From a checkpoint of a small transformer trained on Wikipedia: tied embeddings.
Each number is 128 + 32 x the weight over its row's rms, rounded and kept within 0 to 255. Layers, rows and columns count from 0. The size above them is the row's rms in percent of the matrix's.

# layer 4 MLP down (transposed), 320x128, rms 0.114, rows 193-201, columns 0-127
size [ 97  99 100 112 101 108  91 105 105]
[[110 137  94 147  78 113 114 109 112  76 106 131 209 151  88  84 168 172 121 159 129 143 115 181 149 147 117 133 142  43 122 124 106 162 121 135 158 118  91 109 137 111  85 108 135 124  86 160 111 103 131  96 138 126 141 155 106 156 122 111 130 110  86 151 159 137 204 109 142 157 154 141 122  99 154 175  69 155 115 106 100 168 133 176  87 133 108  86 130 166 102 155 182 160 150 143 142 122 112 105 161 135 103 168  73 108 153 103  93 134 112  75  38  74 153 124 119  32 135 125 130 186 157 127 149 104  58 110]
 [101 150  93 112  91 112 126 121  84 175 104 115 135 110 112  80 155 109 183 128 152 122 159 167 122 137 147 132  87 154 162 148 105 104  68 120 106 145 128  49  82 148 156 103 145  99 106  86 113 113 152  68  82  80  87 117 137 163 142  55 147 157 122 137 100 116 123 109 113 147 231  68 149 109 125 135 154 140 135 134 109 139 192 142 191 178 137  78 107  93 135 121 110 141 134 163 119 110 136 137 106 160 155 126  98 145 109 154 113  38 102  74 152 121 133 121  96  93  70 123 184 130 176 117 168 135 185 109]
 [170 144 184 107  86  51 111 100 161 135 152 123 103 123  92 145 167 138 107 137  85 120 130 101  74 133 142 122 143 103  56 111 155 112 101  57 115 131 115 122 135 168 123 149 123 160 176 105 151  84  75 124  84 202  86 148 108 148 125 166 137 127 160 109 104 162 178 127  91 205  92 138 102  83 124 139  97 180 137 133 128 159  81 118 174 140 193 195 126  74 111 160 139 135 144 155  84 116 167 129 146 129  92 121 105 154 105 171  89 110 119 188 103 186 104 168 148 144  74 133 138 111 118 136  96 103 157 151]
 [105 148 110 118 127 141 102 119 108  89 182 174 152 164 166 142 161 132 111 120 116 118 129 122 125 118 170  72 144 171 126 151  92  82 140  93 118  72 157 160 130 132 124 150 172 115 189 122  91 169 140 151 167 114 131  73 110 120  85 190 122  75 141 129 140  61 133  47  96 149 104 102  86 113 138 124 121 150 147 115 100 166 108  83 102 152  94 182 168 112 121 141 164 175 100 130 116  97 109 157 124  72 173  59  57 173 146 127 178 118 114 154 110  70 206 152  95 118  80 102 145 106 110  94 109 130 132 163]
 [165 142 139 135 117 146 131 137  73 108  76 118 131 130 166 177 139  99  74 165 107 125 107  89  77 106 140 138 102  98 134 185 125 135 215 107 136 109 111 115  91 198 156 171 102 153 152  93 102  94  88 200 120  99 160 107 129 147 134 159 166 223 106 135 139 190 136 110 128 151 142 131 151  86 171 129  79 167 101 133 145  89 157 147 161 119  90 101 114 117  86 120 125 103 119  93 123 162  68 109 166  88 146  92  93 114 100 153 163 131 132 227 159 156  88 126 121 140 143 110  67  88 113 112 120 122 132 154]
 [127  98  78 127 150  95 141  95 103 148 119 147 162 154 117 140  80  95 126 103  59  70 137 164 135  79  94 114 184 100  69 203 147  58 119 171 105 166 160 102 117 126 134 117 134 104 111 120 143 139  96 177  82 151 150 121 103 161 152  90 121 139 104 139  83 119 106 157 122 106 185 163 100 120 122 133 160 156 145 105 107 135 103 117 119 107 109 150 166 140 128 119 148 102 133 152 168 181 122 174 149 108 117 157 151 108  67  99 175  77 152 105  74  89 187 107 142  98  61  54  97 152  75 119 176 131  84  93]
 [ 92 128 145 208 131 186  76 151  66 131 138 131 128 148 153  79  77 112 181 176 176 170 124 112 115  99 106 123 168 116 128  96 114 154 166 127 152 109 163 134 149 172  81 156  66 126 107  90 129 154 118  99 139 183  69 152 103 153 110 139  99 145 186 117 112 152 170  88 177 100  86 107  92  89 110 145 125  85 154 136 114  84 109 136 145 120 164 121 177  99 145 184 158  65 127 183 107  60 152  95 156 138 172  87 101 103 132 126 123 101 149 147  98 128 105 145 115 123 120 190 136 153 148 117 181 185 113 141]
 [148 129 108 151 140 123 144  95 165 186 126 158 105 103 196 153 127 163 136  64 133 157 144 139 129 172 121 152  48 100 132 131 104 107  89 169 116 120 161 135 130 134 104  64 121 109 127 140 128 114  93  67 112 115 183  85 148 171  60 122 160 122 148 125 122 180 136 101 101 146 102 153 164 161  62 149 159 124 196 157 139 108  66  93 125 126 112  94 156 113 112 140  84 104 118 150 118 108 130 141 132 123 141 130 120 133 181 163 102  99 146  56 154 129 206 111 187  89 157 104 127 192 107 165 110  61  77 121]
 [122 139 146 145 117 154 125 127 136 169  63 167  84 123 127  60 143  93 114 115 146 152  46 164 155 146 155 200  73 125 160 115 138 110 133 128 142 143  87 144 145 165 165 126 114 142 140 157 121 143 105 151 128  91 181 118 108 105 150 102 157 108 118 163 102  65  96 134 146  94 165 119 125 179 162 169 138 142  85  90 152 101 100 156 159 109  92 154 118 130 130  90  90 158  47  71 165 157 156 179 146 139 121 133  94 122 134 100 108 128 119 105 140 103  99 107 236  98 124 107 102 143 132  90 133  84 106  30]]
# layer 4 MLP gate, 320x128, rms 0.086, rows 194-201, columns 0-127
size [101  94  99  98 105  94 104 101]
[[ 83 169 169 110 175 203 110 108 152  91  94 179 132 178 127 123 121 185 105 116  47 114 133 105 138 111 147 151  72  97 122  86 112 112 125 129 127 114  56 199  96 124 189 129 144  84 149 133 110 145 133 129 178 132 140 108 151 106 103  77 139 106 110 174 145 135 150  81 113 117 117 148 128 121 148 134 121 116 111 131 213 163 158  78  69 131 136 112 178  99 166 138 102 110  58 105 109 151 130  79 132 110 120  89 157 126 130 116  84 144 119 195  93 135 111 146 146 132 163  63  44 111 143 126  99 133 137 134]
 [148 151  86 147 163 135 131 125 116 125 103 135 123 141 112  96 108  78 113 105 121  97 139 118 158  86 112 147  93 161 167  94 143 122 170 153  92 156 147  78 161  98 125 115 109 125 119 180  67 151 186 117 130  18 142  96 103 123  59  95 162  81 154 133 122 140 145 104 132 107  91 162 161 130 136  73 130  82  67 107 153 132 126 118 112 141  86  58 136 141 173 170  95 183  93  81 155 128 150 158 129 153 158 143 128  54 141 147 129 116 157  87 132 132 129  99 120 109 128 131 108 172 216 115 142 169  80  57]
 [151 135 159 114 213 144 150 108  95 128 118 161 129 116 140 178 116 211 175 122 147  47 136 122 118 103 134 201  89 183 168 148 152 122 101  87 166 147 113 166 107 153  92 153 135 158 127 164 161 121 172 123 147 123 124 105  66 104 135 123 163 119 160 183 182 134 121 159 183 100 123 176 128 141 152 157 172  80  85 203 157  97 133  76 115 110 102 129 128 115 103 112 180 100 117  86 121 155 104 138  98 162 162 100  97 171  82  93 137 180 116  68 160 130 147 138 152 140 131 130 122 104 102  99 171 120  88 115]
 [169 104 126  91 122 111 123 166 114 117 101 184 157 142 169 124 133 132 163 105 158 165 110  94 113 132 143 156 138 129 101 152  56 115  47 112 114 123 125 134 109 200 190 182 109 118 145 167 129 152 162 128 133 105  93 101 143 157 141 148 139 148 101 129 177  95 159 167 124 166  87 153  97 165 200 176 142 118  93 111 141 156 123 148 105 103  65 126 182 123 113 137 192 183  89 142 125 173 131 140 126 161  54  93 168 113 118 101 148 130 148  89 146 120 102 113 111  86 153 187  96 104 142  88 208 172 161 159]
 [168 114 159  91 118 114 101 129 183 156 103 154 202 124  98 115  63 113 137 175 109 192 112 133 153 141 141  79 127 160 106  88 105 144 103 147  82 174  68 166 114 104 107 106  95 109 114 174 113 200  95 130 176 140  95 112 125 118 138 146 142 121 166  87 126 135 128  88 106 113 165 167  85 118 150 155 198 116 128  80 173 117 131 136 112 103  68 134 158  78 129  85 120  94 122  84  85 150  94 170  54 133 120 164 200 105  95 103 163 138 151 131 118 116 177 112 184  83 123 108 160 115  88 107 146  94 120 126]
 [161 116  93 131 118 137 157 161 119 109 131 126 179 168 126 125 161 129 120 128 189 156 213 149 132 133  75 150 117 102 134 120 152 158 156 106 128 107 129  92 172 117  67 187 149 156 112 138 124 172 168  94 127 165  80 133 146  67  79 113 112 113 139 138 191 141 163 188 234 134 132 133 138 133 156 114 177  83 129 185 137 129 131 108 110 176 150 154 159 102  80 135 145 125 134  87 145 190 134 101  88 136  92  69 103 143 109 160 107 122 117 140  38  82 135 119 150 119 138 177 134 155 133 165 179 158 139 109]
 [103 162  96 166 141 169 106 119  96 165 110 116 169 175 120 144  88 175 147  81 182 112 115 133 168 138  93 123 130 161 161 129 127 104  90 159 119 155 120 157  95 126 123 113 130 142 145 112 125  81 150 123 142 110  73 110 118 117 146 128 138  53 138 155 191 190 115 160  94 118 146 145  52  75 109 153 188 123 112 163 137 111 158 109 121 175 106 123 213  69 115 184 137 171  46 115 176 169 137 186 102 168 111 136 126 150 111 154  75 150 158 166 131  65 132 122 162 157 149 151 103  73 118 137 143 156 130 118]
 [103 114 125 155 159 125 163 128 129 137  85 143 125 150 101 127  75 112 127 119  86  89 126 185 174 143  75 122 102 143 150 148  92 156 197 181 105 177  90 129 107  81  63 103  92 113 123 141  43  88 128  89 165 125  87 142 101 103 115 152 155  94 125 154 179 186 128 173 165 107 152 194 154 122  97 150 103 133 117 194 132 159 108 128 135 147  97 101 174 119 177 187 123 117  68  98 137 159  87 139  62 125 112 108 179 122  91 173 201 147 117 136 101 122 130 146 111  82 164 140 156 130 131 146 111 113  96 109]]
# layer 4 MLP up, 320x128, rms 0.0865, rows 194-201, columns 0-127
size [ 95  96 111 100 107  91 104 111]
[[ 80 133 189 124 129 186 189 127  88 126 145  95 151 171 121 137 118 127 170  95 139 138 130 110 100 129 158 151  94 117 167 125 169 134 111 120 120 128 142  75  69 131 141 148 114 119  75 140 103 162 156 122 110  99 147 187 154 135 126 126 140 116 121 176  72 164 147 117 130  97 199 141 144 115 139  66 103 126 179 143 123 161 220 115 129 154 176  97 144 138 133 175 144 127 102 141 179  83 109  99 111  41 142 154 246 137 159  96 141 113 111 139  88 161 100 122  70 181 143 107 131 142 121 113 132 153 152 105]
 [167 163 134 177 108 116  90 116  57  83 147 121  49 173  78  99 144 117  88 113 110  93 127 120 140  81 137 158 124 143 152  91 130 122 140 124  93 149 150 128 170  97  91 145 145 120 147 161  81 132 158 142  72  77 113 105 143 147  62 136 136  93 138 117  70 131 122 109 105 130 131 135 131 117 164  58 138  67 133  87 143 123 130 141 124 113 154 151 219  84 133 184  88 148  92  81 133 101 117 117 101 122 142 133  68  94 122 147 143  77 148 144  76 152 122 130 106 159  78 166 141 127 205 168 197 102 128  91]
 [125  95 130 143 131 105 140 156 140 126 183 130 126  95 144 152 107 186 144 125 115 114 179 101 200 118 163 162 126 106 182 140 196 208 141  96 170 145 168 150 175 131 126 125 137 129 137 124 170 185 122 171 131 165 100  64 101 134 152 177 112  47 113 171 195 144  56 126 143 144 160 172  86 117 113 121 115 131 184 167 111  79 163 141 112 133 121 157 156 121 110 110  88 142 169 118  51 157  84 139 146 113 146  72 106 105 135 131 147 150 133 134  96 112 116 111  60 114 100  97 112 104  71 124 100 134 134 152]
 [152  99 119 105  89 146 156 157 122 139 107 146 109 154 126 137 144  97  82 182 138 134  92 135 129 112 179 119 113 155 143 110 112 117 157  47 172 132  83  57 108 192  91 199 157 178 102 160 132  76  89 152 140 108 112 145 128 227 134 126 111 142 161 104 156 150 143  94 135 124  52 151 133 124 136 181 129  64 146 141  88  62  83 110 105  88 108 116 147 101 101 120 142 130 155 141 117 140 144 177 134 174 107 139 154 140  73 110 177 146 129 197 109 106 125 108 161 117 173 110 121 146 135 101 126 142 211 129]
 [111 145  74  64 124 168 116 171 147 114 160  97  88 184 106  72  92 100 118 149 128  64 108 151 155  95  91 111 159  77  99 152 128 102 189 143 122 142 121  97 143  87 117 135 139 117 154 143 124  60 115 177 124 166 150 144 124 138 118  58  53 153  66 188 103 116  80 164 162 119 118  85 127 149 138  84 165 109 128 156 155 171 132 144  56  72 141 148  58 144 176 168 156 136  90 121 152 116  87 158 164 113 150 177 125 131 143  98 108 135 153 170  87 113 105 158 126 102 172 126 113 117 126 121 105 141 107 101]
 [173 108 161  87 148 132 135  89 194 177 113 155 124 130 108 119 164 169 126  77 162  76 172 149 149 102 134 136 120 116 143 159  76  79 168 147  94 178  96 105 149  63 104 119 172 163 116 187  98 121 118 131 119 121  91 110 179  59 106 158 136 109  65 161 172  97 133 184 104 136 145 143  97 158 134 134 143 112  68 123  93 108 155 127 183 181  69  99  86 129 132  81 162 138 136 111 180 198 101 109 145 123 128 113  80 117  96 115 134 155  96  94 115 124 157  89 113 189 135 114 157 148 159 134 110 169  98 102]
 [148 107 106  71 118 105 182 131 180 100 103 179 182 124 129 116 131 100 159 148 107 113 140 121 124 100 139 102  60 149 126 153 147 138 210  96 133 123 167 147 207 128 155  88 154 141 147 174  88 166  97  80 111 159 141 161  75 145 145 124 167 150 106  89  73 135  74  98 119 105 108 135 208 161  64 151 120 149 144 168 104 150 113  93 140  84 143 118  76 152  94 107 117 107 159 110 125 145 128 117 203 129 124 152  74 107 155  99 166 131 117  76  96 142 145 124 106 127 165 107 117 195 123 135  96  64 100 148]
 [122 143 181  90  90 121 115 114 166 200 118 123 140 114 122 174 140  79 107  96 175 165  83 133 135 144 197 172 108 173 163  79 119  84 126 135 123  97 115 112 164 180 154 143 156 102 108 104 151 148 157 149 130 130 169 137  93 120 168  58 125 142 187 134  90  63 116 130  73  76 117 113 110 203 118 124 187 114  73  66 142 107 137 114 127 120 118 183 120 141  91  67 112 112 134 127 114 114 158 183 175 152 133 150  67 119 118  84  85 154 143 112 142  91 150 126 158 134 129 132  92 101 107  73 145 138 137  76]]